{
  "num_hidden_layers": 8,
  "norm": "layernorm",
  "positions": "rope",
  "rope_fraction": 1.0,
  "warmup_steps": 376,
  "final_lr_fraction": 0.0
}
Each number is 128 + 32 x the weight over the matrix's rms, rounded and kept within 0 to 255. Layers, rows and columns count from 0.

# layer 2 MLP gate, 1280x640, rms 0.0338, rows 1090-1106, columns 320-383
[[197  91 188 160 158  97  81 167 113  73 173 128 113 133  69 158 133 140 141 105 157 150  80 145 150 131  91 141 179 136 118 120 181 132 167 139 161 102 138 152 162 111 140  63 129 162  70 138  63 134  92  88 130 128  96 140 128 105 148 179 141 141 180 169]
 [115 167 113 199 144 139 119 118 160 165 113 146  85  79 114  88  98  91 158  86 145  92  84 117 104  92 124  95 138 140 149 129  92 109 100  54 138 178 136 103  71 112 183 162 157 148 155  76  66 126  57 168 161 172 141 157 139  96 141 143 156  83  94 135]
 [ 90 157  88 177 167 110 125 194  93 109  98 198 145 155  89 154 110 131  98 156 143 127  83 130 179 110 140  98 117 142 144 155 137 136 144 193 103 137 142 149 129 166 155 117 132 112 155  82 179 121 112 130 110 156 152  98 140 114 168 122 169 128 187  79]
 [149 131 119 153 164 124  94 155  88  71 100 143 133 105  96 147 112 158 135 150 154 173 159 115 174 146 136 145 105 139  89 152  94 150 118 130 157 113 128  82 171 144 173 132 157 143 108 147 149  74 116 155 133  63 143 135 120 152 145 112 129  94 194 148]
 [202 177  86 103 157 125 121 175 149 142 121 137 120 143 175  95 183 116  97 107 134 174 131 121 136 150 139 120 168 108 123 122  73 100  85 134  74 136 114 125  84 122  77 142 126 129 147 105 139 156  92  93 140 167 150 111 101 127  67 105 105 145 158 109]
 [ 66 108  68 141 163 103 110 132 111 109 139 160 150  77 152 127 206 184 124 153 107  97 132 170 125 176 133  97 136 109  77 158  72 118 105 152 108 113  99 105 224  92 145 194 170 107 113 150 165 139 182 116 157 113  92 126 116 134 122  65 137 132 168  76]
 [155  76 125 135  88 142 166 122 122 143  48 154 138 134 120 120 142 167 105 146 151 110  90 128 143  84 135  99 142 106 161  46  99 154 131 107 138 195 124 141 140 153 120 116 129 133 128 101 125 137 140 156 120 100 171 157 177 103 154 101 160  73 117 163]
 [122 125 130 133 194  66 132 110 178 145 150  71 149 107 104 136 213 123 206 154 186 149 197 125 113 145 113  59 153  58 169 151 128 101 172 109 143  77 117 111  46 115 136 140 129 145 148 124 124 149 109  85 116 133  82 137  74 141 154 105 128 152 127 137]
 [ 96  98 153  74  86 164 124 167  95 124  69 116 139  72 116 115 146  93 164 130 134 122 139 118 114 193  70  95 137 143 134 105 114 128 149 172 146 149 145  88 127 106 173 149 119 102 157 161 138 115  93 179  92 126 153 119 107 103 112 110 121 190 189 134]
 [ 97 123 103 102 134  91 115 167 204 172  94 105 153  96  84 108 148 108 150 158 105 159 101 132 146 127  74 209 154 133 182 115  85 118  79 143 135 125 139  93 159 119  95 111 154 143 137 132 177  91  62 107 130  94 167 125 137 112 107  91 146 152  98 128]
 [144 137 110  94 122 126 111  97 127 192 143 114 114 106 163 167  91  75 103 177 148  52 156  80 106 135  96 129 167 164  90 122 119 141 105  87  97  83 141  96 161  84 158 169  73 107 153 103  88 151 117  97 153 141 120 123 123 127 159  89  75 129 163 143]
 [157  72 122 110  66 126 158 130 133  89 113 123 114 189 172 135 106 172 127 154 135  96  42 107 187 128  93 111 194 107 160 131 114 138 116 128 140 123  44 111 100 144 103 157 147 106 131 154 130 103 165 166 110 137 167 144 144 153 155  59 145 148 115 115]
 [194 111  77 110 112 134 184 127 174  90  71 111 198 172 164 182 127 157 155 121 117 109 109  94 135  93 114 152  68 114 133  99 137 162 146 124 104 101  89 113 225 170 149 143 217 137 144 115 165 119 147 182 175 116  52 107 131 123 119 102 146 114  81 101]
 [ 93  93 118  86 112 132 166 152  62 128  98  76 149 100 180 153 124 188  85 116 107  77 176 174 142 136 125 151 121 151 129 147  94 126 101  69 114 123  73 165 123 145  85  97 126 160 129 143 157 174 129 136 136 106 100 131 155  72  88  69 160  87 169 177]
 [143 127 165 145 217 118  98 119 125  80 120 124 124  83 145 121 111 114  73 161 177 163 148 182 103  78 103 139 111 146  91 107 155 114 118 143  56 142 174 132  63 135 170 144 135 136 164 138 112 114 178 161 107 132 142  57 100 161  84  76 116  64  64  46]
 [160 133 105 107 166  90  76 114  96  77  84 126  87 157 206 158 166  93  46 116 164 130  98 150  93 157 104 123 156  89 120 103  78 136  94 125  71 187  91 112 152 109 103 110 120 167 137 108 177  95 119  91  99 120 152 117 100 107 145 116 145 102 166 106]
 [119 103 148 128 120 128 101 110 123  71 169 144 173 145  76 129 184 123 108 188 142 131 116 160 146  94 110 184 115 114 119 106 142  80 165 155 163 132 143 174 155  85 139 126 149  86 131 149 203 125 191 142 190 113 104 117 133 131 100  96 168 136 118 133]]
# layer 2 MLP up, 1280x640, rms 0.0323, rows 1090-1105, columns 320-383
[[171 148  97 141 120 110 103  77 169 193 180 150 107 124 111  91 125 122  85 150 134  83 105 134 112 148 159  87 145 106 108 121 196 162  93  97 127 133 104  86 113 162  70 158 138  90 109 135 158  92 156 166 175 105 136  91 156 144  88 139 119 113 133 102]
 [113 155 115 159 126 143 144 148 138 163 130 137  76 112 139 155 133 148  75 100  97 133 188 148 102  75  94 108 195 144 162 180 110  55 122  82 116 183  92 102 119 125 143 131 164 154 136 132 125 114 137 161 157 119 164 172 159 103 184 153 133 168  60 171]
 [ 73 138 124 171  91 171 118 117 153 127 121 137 200 118 146  52 118 166 156 108  95 113  98 100 133 154 127  68 104 123 148 171 149  80 179  39 207  89 153 127 137  70 177 177 105 115 144 161 167  90 134 150  81 146 133 140 145 137 157 112 155  82 147 128]
 [117 123 115 124 130 123 152 181 116 161  89 102 200  53 103 154  92 162 148 168 148 101 199  71 177 137 127  95  88 153 123  69  97 170 163 183 120 100 106 107 100 194 156 111 168 142 180 142 135  98 100 140 142  67  97 183  84 146 118 139 180 117 182 144]
 [ 60 145  92 169 129 123 116  63 129  92 134 152 101 109 135  97 118 121 125 150 124 122 122 159 160  91 149 159  48 150 180 148 136 128 159 166 139 130 105 133 139 126 145 105 122  67 162 110  93 122 135 132 116 171 114 115 132  86 135 131 153 160 128 159]
 [ 72 106 112 113 112 155  79 140  92 123  69 134 164 138  62 156 146  70 168 119 104  83 145 155 122 115 145 154 105 120 135 134 174 144 111  89  71  71  68 183 142  81 175 140 142 101  21 121  81 137  88 121  99 149 125 133 129 118  82 120 122 173  71 125]
 [120 150 116 158  85 137 110 176 105 149 133 107 112 101 121  96 160 125 137 112 138  72 112 130 135 181 133  80 136 103  63 113 144 166 100 110 144 136  89 141 138 111 168 159 113  95 160 157  95 160 167 121 148 175  99 133 115 130 119 106  83 133 112  83]
 [109 164 167 177  83 167 108 155 136 142  64  76  94 133 128 124 176 154 148 130 136 129  50 196 103 169 171 101 125 140 135 144 194 133 100 174 139 101 162 152 130 105 149 146 169 125 111 131 153  95 107 124 102 158 188  73 140 140 139 171 162  82 155 111]
 [110 103 117 135 136  66 122 154 195 134 133 138 121 123 100  84 151  80 108  97  83 164  88 151 168 107 133  81 181 135  77 136 194  98  58 116 138 181 109 102 136 138  76 173 137 143 126 101 151 109 150 121 106  73 169 160 156 129  94 204  81 165 120 130]
 [145 141 151 124 109 134 152 124 135 104 104 112 129 188 118 122 173  85 174 135 124 105 114 111 113 160 131  92 149 167 116 133 135 118 135 163 127 158 102 164 145 116 114 114 118 136 196  99  86 125 131 124 184 161 120 130 114 149 157 148 101 133 115 114]
 [186 121 151 100 153  95 142 101 112 181  45 181 136 164 135 157 114  93  77 153  89 152 139 144 155 144 177 132 126 128 186 168 170 139 124 179 100 180  70  55 160 145 159  82 173  96 110 130 119 190 137 125 103 137 159 173 105  86 110 125 165 135 105  85]
 [165 143 172 120 171 124 115 125 126 111 128  72  96 137  71  79 105 160 135 109 127  97 129 112 110 149 133 112 107 119 144 143 162 132 139  79 129 228 119 123  97 162 178  71 167 124 106 146 116 157 148 127 112 110 141  84  57  50 152 106 147 145 114 119]
 [129 198 128  97 102 130  96 127 147 116 153 105 169  89 174 137 139 136 126 129 125 139 133 111 130 178  82 117 172 151 152 198  82 116 173 159 143 188 138 155 102 126 143 140  90  91 136  56  94 158  89  96 120 135 109 161 156 204 147 147  89 183 148 202]
 [168 113 135 113  81 133 122 146 101  86 155 152 132 139 165 121 124 186 117 155 141 130  59 175 184  69 137 130 174 160 119  95 158 116 161 191 150 143 168 131 131  85 135 100 102 137 187 141 107  96 130 165 103 102 111 106 130 149  91 152 110 180 141 124]
 [160 177 138 131 154  93 147 156 181 111  91  90 175 118  99  82 114 116 174  94 153 166 155 152  32 116 161 116 140 142 110 127 127  80 141 152 111 159 164 119 174 131 158 136 217  80 154  93 110 107 103 170 188 135 158 100 150 113 163 118  88 199 188 128]
 [ 90 136 133 101  56 118  72 150 117 109 109 133 103 121  66 133  82  92 161 166  85  95 113  86 138  37 108 102 146 101  95 133  86 121  67 170  71 106  92 164  99 141  88  88 129  91 109 142 153 130 120 154 150 115 107 122 118 125 120 123 111 129 141 109]]
# layer 2 MLP down (transposed), 1280x640, rms 0.0277, rows 1090-1105, columns 320-383
[[119  88  87 129 154 114 122 104 138 189 111 146  77 138 177 155 123 170 163 130 137 124 142 159 127 128 165 112 161  75 172 125 127  90 122 154 132 142 106 141 107   7 146 123  69 120 137  99 166 167 119 124 131 119  98 181 129 210 153 177 154 142 153 112]
 [140 128 130 126 118  94 157  67 126 156 172 125 155 155 123  68 107 115 114 166  77 113 150  71 106 103 133 171 197  93 106 100 102  97 156  92 138  86 100 124 123 143 174 117 197 130 152 134 120 121 129 118 119 133 144 138 132 123 140  88 120 150 175 107]
 [171 125 153 147 107 159 109 183 121 128  65 107 151 113 180 113 124 119 213 140 135  88 198 144 164 146 137 135 162 120 178 155 121 168  85 117 160  76 165 129 114 160 146 117 108 110 163 184 138 177 119 129  83 146 129 165 162 116 154 166  73  18 187  61]
 [108 163 149 143 138 125 114 112 130 141 148 157 102 173 131 128 122  93 129 110 114 136  82 178 122  99 133 176 136 144 130 165 167 101 104  87 123 141 153 173 136  79  96 173 116  98 102 114 109 130 122 129 128 165 131 118 160 109 142  98 122 128  67 126]
 [168 122  97 146  55 107 129 142  70  99 172 130 132 122 102 134 161 143 129 181 117 112  80  88 147 131 104 118  91 124 116 124 174 201 153 126 115 136 106 149 138 156 129 102  79 121 146 125  99 127 204 172 132  93 158 129  78 116 129  73 118 175 158 146]
 [109  54 163  94  77 124 120 105 148 152 147 146 128 148 130 107 114 126 156 115 125 191 152 146  96 101  43 138 122 158 103 155  98 172  86 137 123 154 146 158 147 195 142 122 137 192 125 128 147 118 121  91  83 146 154 118 102  44 106  93  94 132 139 118]
 [171  95 131 143 120 157 128 143 150 104  70  75 140  46 168 163 165 116 108 148 140 163  86 120 164 149 165 143 166  92 132 116 104  86 131 149 124 120 168 134 108 103 145 113 146 188 160 117 162 166 107 136  93 142 117 126 110  90 117 141 141 145 126 170]
 [124 144  76 160 137 112  95 121  83  93 141 110 123 111 160 134  90  73  68 130 141 134  90 208 173 170 155 113 116 138 127 117 154  66  74 128  74 154  97 159 196  88  88  85 118  95  81  63 120 114 120 159  83 169 136 169 123 111 124  90 136 105  74 134]
 [120 148 126 127 117 107 191 124  87 125 166 191 201 142 100 157 127  65 140 148 105 167 134  78 174 117  70 141 112  93 127 119 135 116  92 126 176 149 110  94 156 196 109  87 163 153 128 144 105 169 161 113 147 115 169 161  88 186  70 147 112 183 168 139]
 [163 100  98 147 144  92 165 133 154  94  92 110 109 119 142 137 159 132 173 101 127 162 145 168 144 160 123 121 174 135 195 158 112 117 107 163 106 141 118  85  99 116 121 117 108 123 125 132 208 116 118 131 164 122 116 132 154 180 174  79  93 133 124 101]
 [136 123  72 162 165 152 123 127 108 103 115 151 118 160 166 128 181  94 106  81 149 115  89 128 140 131 118  99 128 106 142 135  38 157 140 126 100 135 104 119  97 139  78  75  55 151  90 141 147 133  96 152 178 148  99 155 102 125 147 199 117 140 152  74]
 [ 98  85 198 130 119 169  92 128 151 134 139 161 139 154  65 107 111 191  87 162 153  98 195 204 184 139 146 149  68 196 140 124 140 129 123 141 151 143  96 123 143 132 166 130 138 126 108 128 132 137 156  88 208  93 109 183 105 169 108 152 165 159 134 121]
 [157 120 146 116  73 128 101 145 186 140 118  98 152  59 112 194 116 115 111 113 113 130 140  72  95 138 105  74 142 133 159 156 111 129 104 139 187 147 161 127 130 102 146 186 151 133  76 166 122 133 147 125 107 118 177 176 207 140 130 129  99 113 115 151]
 [178 165 116 147 151  87 133 106  34 120 139  89 175 120 157 153 151 108 118 109 148 116 132 133 159 139 132 160 123 162 114 165 145 101 137 114 150 152 109 135 214 142 124 141 135 144 117 139 135 125 110 166  92 166  89 100 139 113 130 143 163 105 146 117]
 [116 136 169 115  93 110 100  44 137 168 133 164 150 127 120 194 161 123 130 140 148 112 119 110 154  13 108 185 180  95  92 104  93  90  66  64 127 138 132 192 124  84 138 118 248 120 107  90  89 177 167 125 191 108 133 112 169  70 109  39 114 127  79 116]
 [149  78 140  92 129 126 142 131  91 140  58 111 101  88 117 116 139 112 127 131  96  82 154  84 172 166  90 130 138 121 123 105 115 178  90 148  84 125 148  94 157 154 111 113  57  97 138  84 109 134 141 107 160 155 185 106 162 172 145 129 168 150  70 111]]